Weights of a small transformer language model.
Training: a variant of Muon for these matrices, 281M tokens, 4572 steps.
Each number is 500 + 40 x the weight over its row's rms, rounded and kept within 0 to 999. Layers, rows and columns count from 0. Numbers have three digits each. The size before them is the row's rms in percent of the matrix's.

# layer 3 MLP down (transposed), 768x192, rms 0.215, rows 687-767, columns 64-127
093:446463511549501495496474489568472560563523486421436545513481531529473489509526530467467479458430512478416463444444443531490489512491464506506467509440502496545588515466537503465534465452576516
099:559442575483521458488529470548502488442487482529459541496479471441566487583521477479495512549492483459517514537437545459483519439433542465478544426574531505522493443419488502495468559499484518
101:497493479484560531464507439461567532461461545513521460442430543557492530498466472522520484496534534420508466468452548506482534455471512422562549501533550509498510500494525510454485448537528481
094:527526576515556526545457526475482552463406491540473487490505462519531424479486506498536518510458455461449520419506506524521449439493470537506484476422509404517422449434474531545509508487474456
105:459427548516529472480432482448527512440521452498494471540462469591447464438531486501563520489497486433505501497503526482483520467480516380488413524470460459548554552498600552568495435461463496
104:529550548480507508544570549502484451509450542454484525468484502414470544508516459488475476474480547500426486518524590522572510492494490519439500489528522462520516524501449501408540494479513519
096:478501553476535473508544443470519538510517532460452517476558491482458516507522483480477445528457520472505504441485485505483467483540433477559483501486557380490401535468461515476552462487514443
095:538518514480437526509424420514551540436521473552524506468450496508534463524462403484562518483503517509507562516525477472467472527498514522498546415466494514474524478495466515528479427519525485
095:514527501531468502534505515449573490473505436610487481466528475495488471584489505506445513513477432478423470431448434517489501524451459526544478590435423445517503496521479499486544524518465478
104:529463470460494494470425511467465465563470532486515575585560451483532497471518516520495430539510512521458531498492494468488527487528485526531476451551467466505526477424503536470523552450538549
100:492563507463482436521481550509457580477457497515509558430569538473491517496546518577564532522493552550424497516516499477488512512455518540509493474479490475482529497508463414532534513455474471
103:517502483495484540442436553547471464509480522461550537457511514477556485508477477471513492475524522470393493470498506472486416477510386464585521541432490528511481509398468491507514535499474538
094:522555513548467486510451485476491491600485481465564436426488439453543551511552469505500480490534510492478516502530442433474527484516441484555527539516511527501504536491412459454462536471457499
114:513532509473493483554507440466547524505431463508508476493477519599572491460567505585509475489509548513570458539485599445476465502521465488469540467539510465468532515532527435509432488482477473
102:485472507526530482502420538456457499494558511567453525551486418436494514510451513435502512528497535446547569455420535562485482419515529543428513427538506531524488533505451555521431493496452482
099:474516454546487496481482434475533523547535551467538592471544450540475528479488505518496470516486583466480448464470513580569456519537435488506510563478504420557554465454528561506518530501550550
098:459442485488514499499531467486516471578452481529512511456586463449517417475507571454569526479425501529455430538498538491486413472474494498515524429496546461508537466558486465498512470468471563
102:509500414500529513524489484515508483508516495455444526415529475438500554525504517455463483512523513448584494541446527480505486515526451478482499491515504507483469499474372497445476561493495505
097:520514506457487488484465497505530464510486521494447574510513491521491471458512556503460516503477481505485521470603494472529393471576572565490517487474499520512480525492537546490510482481471513
096:497445565480444516514474497466466456547532480464468501447459475505547446555560491447504486516544500445474551528526455521503498471464465492539576509546479456525470469519447570515508493526533503
090:530481552532506505526483535487481588461506622421511460510522405504559491490471526424605522476517491433467549442469515494441555517479470542485515500442524554507508551473475571520429475487519486
094:515546543515394492544542447472503482509525500555505536452466523612484523555450520539453524504455582535476493524504469472525487482536511529529490517524480490514473589466455470512473489499432489
103:496483501464532467525423493537551492514446478564519538444516509512587448555518521522491510506464540478443452425470445494540534514564605474537584609542510423476557490496489519541479488518492522
101:490480505552474507544484508491520496588416537547492528561433474501437502568508461533508393483460456534438480541596479494489439557484582536529588543554489487449559469495508498556534564537542526
094:546535434522508480526534589465451522502488463518524510557471509510576495549457487456502534499476518517517454477438544477541525471544455528573555516580523463566573469520487540513446550464487504
104:497509478502507487486488425499565569550424455508475484434507455451467560558427571500461484471509455462559467526516542513465483487598444580558514480558478466489520565469502526504435514485560448
108:515480468512523491521448491490511482449572519420497514564549535529509550489441527486523544430455496492593473489529471556507474562477489546446547536485582466444513455503419502502494497448555592
091:451535459536536517495451540482577442492472504505555516567509505448432497469497555427481484483462520498416532402509453415439549475568462468524480569527482516558578490449487521437521449553512519
086:504509492439507541496444462465533481490533554420529468521496514477440532494542581500492544431479498509597451516462484507481494508521510494549521571476521515471554552480465607546436518468472488
095:464447517536442432483435459440498464504568510486501519507544474459553454497465522489500635478587523500509512484459510444551497491522513487468501514541560501565473526488469550534452502504403438
100:562504549492524504531502484456482492453408538578436509466452426494561500448533559498388530492500477515504497557461526538459564436510461544467518462531395473442395597409522534534527520530520524
099:457447490473452492452492443503459484480559480493475491555413482500538532468515519502489433488563501507500520526457460527536511502472481494474516478494532482522428580523516557483500523510487451
101:505478571574535484538438459503492479486529500533601412475561493528539523541548566526521534405534484459471499475507492534560491531430455490456577497571472489545458579491488457468489515475564569
084:384574505572471440563470507458501403491522497496546476515436505540496504458556527482504522549558521500470492540532525413520448457509511510511541475453508538500466536458566444480478522531465569
090:507439500533559527500503464510475534526512450529508448510519531531468509523506471509499479410467444519512518574475491489439505485572547499624537504453488415524530581559485514509509511506443506
101:432509509530478484506448523475505520519488509526466438510588502556438516499461517526515507439522510485442512510552524515593532529446527552443486465402516473433538538549556544469513521536515488
100:550505526491498476562549478483521530465463438451569426557454534473533505506528424491466463542520490504500482457466436519507464505483572488482502492540496526509559461580442533480553527425481455
111:569515519498599498477464578520506527525562543503493507544566543556500498465492580563487492536499555522456561500428463473525430470523523488457559413458530469441494492519498481455496506501513451
099:457465451506485539482476464470541529483545511550501523539523536475465508489539513491475572537533499443527597426500479440491468512487507500558522493516410495493579501476437553522523536507509443
103:493472538449493534548503534502485559440413511576530483538525572553460475471536478497546466443437519500437488431517431478505469519521472520464546459544491496517453468543486511449510592473489520
099:541456514501564466439466438523532504529511510491508499502416470569552511473511544520520461498453442497404411462477496502530472573523483502530498512439463474449501482479461547473462526508507531
107:473436566471499473497472524441414537507489459530450425502491590443480548537473616517484458423513527476571550521468488505543504535558479546566527473447463523516504483453533567443516473509505496
107:451515528474489429478519512504511430545555477569499470540500503448500537530554565426568473456408448388458504503532457492490472522495555533516455528517511412586472506508523516488546501484439486
107:520498524460574436528555560481450533436533504532494554551484497399490476566451441468461453511436517452480485512456457564510508510529450495525500513547470492548543447512483588474504522504500475
099:481449504525509519495569457476487545487514481491471476485495437509509522464525519571426498498498482550502531477572451456546473479436496543515478584433463561495484454512491483502466463475546474
094:563488528505532487452506505620486504558512479508446501520547509500442503489503511469510527508476551496525455569491523423550491491476483508539513468493461515479530422456535481552485483544558601
093:548520505480486571519463444503525471563513445452492567544472481551511460517518505532463478489490465489482465432459512504523467485491518492468509499474555482505543528469479478453524472512430482
106:530469519519449519575502523522462445472463478487530458590479446547463563527538466505508586558484536515466475493490487474559507482460524432515437467543529471573506493509504464539543520468484468
092:457547440448534488508468486462477491498459448588481498481530500474550520548497527512525465512472563483458485567527431517571495545502550500561432526593449427497506474491499510524425561493467547
105:558588450459535527533510486483563476579475586451476457511499454502463469452514561529474478532503529474452540499492520471505532458468500514392428512537565512486556511553435535592464539435570485
099:494510570489489458495489503508529568515531493510523492460508484535502441442497431518503498483496575511468519436549519503441551419521427454538540505553453529544467573532476485450497537497461456
100:475413499557477499524501535572524541457477517480516511445472512475569561463418626443483468492510534530516408474532504513513491439543489477526478520549500555455472544496527532471487501462490496
071:498435481437501446512495505478548526447513559473493409469534541447464556509482494528532553471535546507505504487518510529494523536510504491505447540496543500584544473428492470481572475547516478
102:505557535561469453551494473492469497506545515499528531473546504512507514501552482464401514455520477446423415515424489529524564535579474491453487411499484546493449445466519476539491532450528508
108:559481469564516442467536568563400511522508418506445452539487439494507532470413559513525554519534464502501463559430516488571463491495443509510543499484561503434461474568503532582523532453500500
099:547435468487488530497493515488469505484491473558500537564489545480501423471552530491478485477494494572564495474512506548546453424497453498544493474477527557523445481542506468509544537535474513
097:360517535427513540547523538501507523475453447530479518505503433504556559453508510457495469539433533522468523495527545523465471514580520487473513567447477504524613512479491501562439479521510565
094:599469516506482494535515507459547445524470543557480506510538534514494466524433500562491555535457510460508520456468515422529441522534519398545502455456525471582519434493473560461514571523506502
101:516461518463468502479504539472470384520484475499557490496535528472534471513584496499432505409498529531523489509461587494528410536426494519526503537539526460591468489473493421465531459447603514
098:496496434503481538447492541484515444548491500521494539506518576539468457502455496414488387431485471463500521486478436478496531464451556469480458483537536530432546549525507439508503527463522533
106:545514548535505496507465542557408494477470516559530546467497565533504459601556508501442523488484570515473467476465470528544422491513544477520487474486441510412556563448433488506447537533471492
099:477553522545465492519466443481556521512441454464525529516502444464535479438568488469502458520541545491507548472499560466495426486558492534541529515469543413491526538499454533495487526419457535
122:497482507531409507526500494499510529492587453525554496457461448475445472520535534524506504596497491522474449562525510424485476471515573445509478581510510476464469424520460422452478457440476474
097:478527491548514479542452486501499533493437490550508546540541542544517519462524458535536498514513472448536448491551541523491468507520524486442572491503502460540530525487514518420470509497529464
094:458516541543489512518551512542502475520518524446485571528501524499471536503489483470511518617418437457537473450547496561484469454524542494450499485492463493490429452549470459498494539483533521
103:491519520556480476482456468461491525510527510482488515519468495452493521462517523449547585481522614444431524520447439517461520510586587496533584452435526503469532451519463491553531504468463510
092:551497541451518460537466471610502458346517555482479547556484473436488509503521496522517490441464515519509503483504512497464454484428449568456489528435520494547480485518480511449538424483580566
105:419491471422500513495493474487615516404496478505529473504511517506479537507418519529498539501519553501484545530548507517468501528455459531427520536478572543551502565499458449445519545466552533
103:531502503554461396501483533484542482533509508459460525539513521541407552549551507506517488497488571484459502535472449506457520491520496619472434450440480536544550506504454530487476407510521452
095:446542521460471459549436548397531492509487472523505470494492503463483513505465527477396452559529447499493521463489515485456406459504511520542520435494492453490495484507460526554487513504532497
100:440507553457447497530480477507499433541432482576480549532469465473515463470558455529473487513494498540455555431495454473534520502467450469502561508521546433407558466475475560540428514534446459
096:499512494492521452527520478431529447514490528466509419512468464534518546504512490502557562474484506528518513442487547514503547500467493501543510494520519472542558465544526424497518498440540528
098:584417484494504455486497496498473431524498444472480519528541476516451491541585486470443458504505515506443468559564470415508472493481506483429497476491564502474457490534432567483548543465559461
101:470497527566563451519482515529513525506442496525475542511490459580510502460560557456427450473469516448518466504509551451460467523506498479460473486490542452477579440552477485530477503465558544
099:426581525448540429518523523509531534515519513505523474440487451550487507533560489491467505416461615468435405550560462513569514487534483450535530527473391456514428538475518525490489415482518503
096:489465548507495517536503508478439508532480467518531508488537464439558544468449477522591484502507532444483490519544526523467510510445516449511517393533528504526550465421451467500503482483444474
104:503583470525510472522547506497456520497504508420547528497535527452440460492531518433500565506530530476450463497473549484505481542476429529426497517468501533474537489530513584493496547510580556
099:403406509520554536496488494513443490466533470472508520520510462465525529431514558499454496532474500554466520479538482558541498528513483427483521512520456489505445566449517526445518522583501461
096:527501467516481484475475417468489445508558429487480492508475517453505592515552500540455523443455523478553497540468523515498457501507521468554418523496566527550511439482433516544565471432493529
102:570546482480454450540511502515522514504510450508436479526472455528525451502553572486542501524499461505596509479528516479448462504497505500406427551535491486416552386457507445447494461454546503
111:463527457496421528441553471469514520499522482506532468525509479442419570383451518454426507495550506451530532508546521511472445491401506507513460518487543545534610473527533492505507515531495482
# layer 3 MLP up, 768x192, rms 0.219, rows 688-767, columns 64-127
105:503533506487554497569523511450477477555530530425566496585542480501495545450510509565521475431502533488507583560450503453546493470472481475540524490474478460472469528502509487590500436461491449
104:499466537554519469428499539492539511491489413452601509559487460449557475440433535482533497448532492463499519614582405443521477445524499495408539463530503537483573457491564510513558555494512382
090:507495548520492503453568485556496468494467533557523453454571531500538439484511561473505515494482481517581531428509516428517560526566486513518552544523538445452563472591539465516499483495549442
105:521524518486538424500503517473482477533504549441451501498506538517559527539418547512489487457514492504499444499450504525520473523578494570530521467534516583518455507480453460555542560487459521
090:519561492482546580482470499541538482507536447504462552541519516434510516503508509539452446528584507499469516497502503539500472505470411478541439492522472495480539524548493505458477530497536476
098:494500476483469542517515512432530506596570464444509532588510579378500521473469522580446441539488526459479473571510481503485542573448556505450488557493501525512555514472537490522504522512590496
096:493499538503512500553495532518457504553459495512508511547463517487535511503526514525509557544477502508466460477433470499444531542519468509467479493485558571474472538521430480509520537452531482
100:578435456471460561538493489521503499557395499433482525491502516484468547448472507480522457484497549521526435496502545472511464463519520485502454482520552485528555427481563491536413557547538500
099:500507509516442525495515527504416436486491499564526501474524511529461404515459509529550555510523489501537539497505448523489471529447549504523461498497494428481528552453567443509457511497491515
103:529496496467519522472532519546559497526514545585462445515459498493535484495502554491526511533555526495462486478467521526444509541544480440543496502496515499524601464481540473476437479520537553
106:464477474504488493557469519473423587498555516431546478527548530424534520466602482514507467438540443485557487497479503466467456494468498540490582542510532464501472458479581528505430505486506538
102:458510495400459468487513475493562578465537504519472460514485481535524402513423505515538522540392497537446502514494532546514430601459534533468507517504457462505454446516518555524571476504562515
116:477431482484451480487540495494492534469542484482507495506575530459569496519526595536515539466482492508490519520530458536548440554512491445561509590528517530473477470535495422483557450556547531
088:511530439538439547549511505476494537495521530597499508494463479537596539450487511481558515493429464427505452520430482486566525444428473591487521500565474499475435477447551461508470521444525481
096:520507554442504534453552499470459582466496515516512483553505524464533502566481468435527517470491521438481527517470422488472446483555483474512503481512458522496475426522419503422533514522472491
098:508470498483581507538479535469562518582546439511531549446462507522547538558545468511497415561537511472461539549472517543550478518506507481540533466490514514520541533528541508506525556562444518
100:491510482492506547459574553495504568515480539552547445494514553539478532452511444489567563522488542501575532466411457439486437486418481478497513524543455538508452481509431552474506510489437547
092:526498486572570494455523530477503516477553502547546478497515533530503513453440489467507519498480487478488481538385467528509505466474555482556487460538501572534536513552456490510513501475531537
093:542502427498465418440510505511445514443503487515556492537455544471462521543490517489446492507489415527538477522521515517543548491516507457535469566548507579461509528555539468464492449501519523
096:522593516484588488563540493494574512504544446497493604442493525449588567419540486497595470477538545493465433528437537442508527493527506550545569489468542526494496529469462496519454505517495503
093:517542503503497489542511541475500486549487485495562386435565588552476502438545478504551480525533509479534494494511409461445456456515522486455512517402473481535433489424492458527475493471511479
095:491422483453400412593495586554517523514512440505540483439472519539566480454567537493512496484557495440518501495487544503502580454517530492494450561539473518606469460511538539533526479543473502
096:470516490505513542487425544481531440515531556547459468437445524549539483502462556520548498543478444603486507519495496535518548569475478444454426503478543472458531487547471522472455511473511579
095:479473534447475541469522487535526513446505523546487472403526540501518452465521472490496563460483480484520498527468485483524473536496453391493481488484559576392503539481533408524438519515539550
096:482504553507511477487442477585488558462470481488631465520491555475524486545533492475518521499577484488536542515458542526545463508559475541491440515509550514521500531434443484511456524525459499
105:494494567527507512540494438476545505545500509562466545481447500448541472569473555511535453520541534531450465466546471396435521514445509516498435487473490501486534508507467507545578496477435501
097:478513424490473509502524470511477508501480473493434535470471477544542599536520493532540525559565485497574524600452471477492499554586522457466521532457566433498485557493527417563485568428485568
084:450548444469574506463550500470524410540483499526504490523571513460479471467488503437524461477521528529599495514556485467491470489513482589489526543500511546463477467493563540571464575496548418
094:497443497471576571542562493458499539487462480514471516562571414480527562542456558463449527486511493453457553550546449560523493537397503506573469502550525502549467475449441576523451498531524500
104:537493509509495477516559509479558513499539480517550524520512578520464429537492476453528525487603523469547447466535518506507507460515506413538494468434527502534548474500405513482520507412488542
099:524517505553515451482492552456539431494534398471536425522539532465564457547508472511460536451493565554537462538466486454490469476528440601510497471479563516480555512490531431570461509520488460
096:494506531518501440572468464491557457525450506474509522453480518523555502486514403515417500553472501416500460483463496449528520516458570514503545492521542576445602478477491479528474520524442483
086:578461527522519497509547536540502509535517524528612527427544506477494467540464426487512527534549540497527530536484494518466453499505473481516481531454443449540526573516497488530547542475469535
088:558541530486525491568495532531579473464534401496563493471489505459473532518470506523506460425522569531549485527477572503471506466512464508470495536418415556454410456464467493495462519499481503
098:494494499537497548519489531428476448457561443467470479492442487446561474515492510585533526464558479477572476538481503435454541474517480530547536503494523436492506478527521495520527544459485541
099:523580493504545584560552548485535521502448517507484483497499545551514558526530496498464525498571443513515533542513442487490502529581598467504430484456445478561490454494524461483540523455390503
112:513518533509472483528456543586532510546531497486526395517506476481465535538598556507492514536516513559474550454454502463568460504486485471438404519502411497549517490570441480495404505494444459
111:475486520521487477526505498507523508453447494446521524559539424597527608507465540468508507521489482556548497538517525495448527562546464473466501547521545522462404491465459463484547468554538584
108:460530498488526487441574475440528578547501469548538495501458413512448471548405495510537559452510444582468451495464538491545441417521470491528493455529471485443509431516431542567485523524510507
101:551564529496497567498528490433409469489525469435453606482534508525496495503535558524483434510547491534574513446548476517491590429524527464507542450544531547448487500538530481579548523456448467
100:465491503448456509463452546448475473521497568475449556525477598440549498507550495486522491577546506540471516523526499493509570510414454515482539459431506513460437476581588507453461541445452397
110:440469551540536503518496432501459524532507436472495467528510497513567491515506506507466570559532500515540548517519500532496557477478534543479509469519577486480504471537490470459575509507502512
093:549473507443556524522487561480513581510573481559550529444499483450484559602528432490410472537557509439450496530437461501503537527456473570497363498507534468508483500481511567486536508492540472
098:537515524507539434508522524505564526531518475444523509558515470482494436495495512544504467480478522497442611520524551500507460485526538509543537515485422528503500527414519442546481483439453536
099:544521510501520518560467519505483452525442542564457530507517488557519446529462490460514540484499551557477556493485451523532476552557471467549486520495489481490487520574451498455519507456487476
098:465488485538543437451552519564522453511478514485519430500458551538426511566506514472510496487565543485565515406531504445514506504499464470420474514512493481448546509520554547499549492481574450
102:588450470447484502432514455551490493420554501494517528566546463544531464478456556480435559491469521517461491505465497494489458507448467404534442456507550506491495529572507491508482493559495438
087:524460462455490496465514538489514610562419563536555534461484445506460524540561534501485546502552548500437544472480490502459561483508428450445487456543500442513509546538453515450466480572482465
108:466476539464471455448479542540503519513494479510491508445489491517514423509537521503523561443486384486494457482477505527523510466524547514518535493515510528521494545510546540523530534592499530
096:495578505503538470509461555546557560484450527506540496557479516430498490460487519519504503545540469548484493449420572490496495539486441496456490509549491530425500504495481503477486505464525544
096:599516504435479497529473545506489511527499498501551583503494556481488520472475537512481477533456450507520483470564478477587506478458450443449498464519501548525456515498441515475572476501566512
068:487553452489508513446508535488479538515576479576548515536542515440444474507450442480467521490460620453554481490493496527493461513552495481513471519424510508496515537510498488531448535556509493
092:453499501522500514478490470484503575539517440506486478545527514494551547556501523518484443421461471462530489507447460479492461519491493478537493541569567473522488437506518496532503413525512565
110:461523496480546473543473557464508435416446505523472528491529449454528537492485450469474527535511444469538480475539420533576492555573437457537531534580533418435472488490545583474440506459563485
099:527533571505480603507581416437466532558514477492503544501424506498467509475477548485540488481514529519423512525505524531496471565495455418478514549465486539483532461543519564517577531435476503
109:534423466434465547475481552492439516479514462545484536484523438391453505530561465438556546502500494480537531489509436435547441534482555535455483498547553469542439511559546461483500452446503477
097:476579522485494537468499595489483506555504528493465489544507508520509519463566437540472463586549553451597492489414518416456563505445453520497575503507483499473501492490516486529441608471478487
108:510534454506484488516563463561516497536508504466455474525527446499496575515509513544476494560538490503468511501519491471518501495544483506458515457479485486438454498494540517450440552487510531
104:535498512501525545507523469423550530478454559472500525466463556494515519567506494454503467500466493500458428501497516538536495532436545541463528450463436466439485534446444473516504486520485516
101:502467520542434482485559471544419495459505513502518501483420585437539512525513503501505510464452477512437451513506531506444530486494437454564507461466502517453459497434520496514466506449469468
096:487458521538577478448482510490549479510530536457534468532449557493523468537419449406568499420559489509479501451449507534505416475463514489363506442538523519547549504508507510490531480567488498
129:504488489501493500444459553504479471612434480401570509518536456504539484438531476538464493516481480495525461538496506511489491553443439445527498501507514534469558488529515416506532511494436534
102:493570496529531500508503513532479435443436469463521445521481440542462483484419512561480499528456473467497527527493453587370545486485528550501556523533459488481501532515532439463505523488544538
092:449442523514463541516516511558498531472499481572579459496451480435477506493401498534508513496566545470502475518559526479494466495500509431575502476599479499510468520511514489573511565498478497
101:523440469499459451463518620455485542482488501527474510487486500526485489513505573459494515546569466484574530465508505520552497520471500502577435545483593452411404497566516454471455425438478507
091:472483480458483544512538513507464449531508528450500471464540479563464421447469608452543544471530565496515513476508468502499504532586491520467478507540469475537490450512534448521485532494551537
101:498445489486563503520472454527520473507515493538429469477566576484471506588511479467560469509509471501488492510478479499496516482483519549482572433480517434422467433443471487518512480456486499
102:460534469503502495565519490499488478445502502502494533506469431465453442448480447539505492572497538501535460501546490521473472517475419496414605450557599510584496497556573411520499537492489597
108:486492536514519520438576494548447489538475568461475482484465495542544549555465441545593513461478575513518438554550482508560559515511443507479462509524532561489548421487501522529535530507482562
095:506447491499437446549405543543511505473536460522438475514460512533481557500517522525524561466559457524513460484473480471521555476493499528458447449539484561517414414444564501554493446504460459
098:560488499519515533471560521540493497514440444446508459618486577506531472478526466494451478483550499475417483530483589429476511548469488509560436516510455559536452438475503471511505553506561526
096:462542535499455518496547531548506485532523506504386486465497566499536576511500484530525521456492530440474510496523529489481485519483573419458465580493473472472468497513483479417498490514546476
105:509443491497410557536549524442491490572478524474480480533523485475464525461441478506526525461444494498538490500488528458502504455480484509424401526552472485521493458496544491458415534467447503
099:536488496529552498493521559531528508504502512523527496464543496411510536487437483472510565475556526495547499469476471454426473481488539537517483511538544524494530541457551467455461491482495509
095:511485517498502573540550491553567425511453564498525499577446518530463478466514461554510476526532481461579493501487467533478520511546541516426499510479468489538527515572463457499501475446464445
107:504544504529514453538404488541524583440464467497520450536515504518523516483441450475531522485458530568527427503473524396423471545507502460500479537528485467454436485505571545480490487400510470
111:454491522503557496491516514511515470424546458473436505441515478510510459538507494524514516528523484493411489545542543473532454492485413478532456609536507425493445479548515480423386571504501489
100:482516496495501435537494607468529526502480549504519504549453465518490416502499524577568447525570563542536524453498511456452528474466628511428504496509449477494450496549559476495537547504538506
110:537446487520510470438490498467464534452507509545525574529454537582492522550485467572449533478569525479455403469568489500582501503467473529514606484476536435468454525521510471579498561492504530
101:548521541434457506538534532530542498499515504472524486492525533515446476534493457505505503517447493488541408457459479428427492445483459500438462423465523508486461473459523529483530551504533559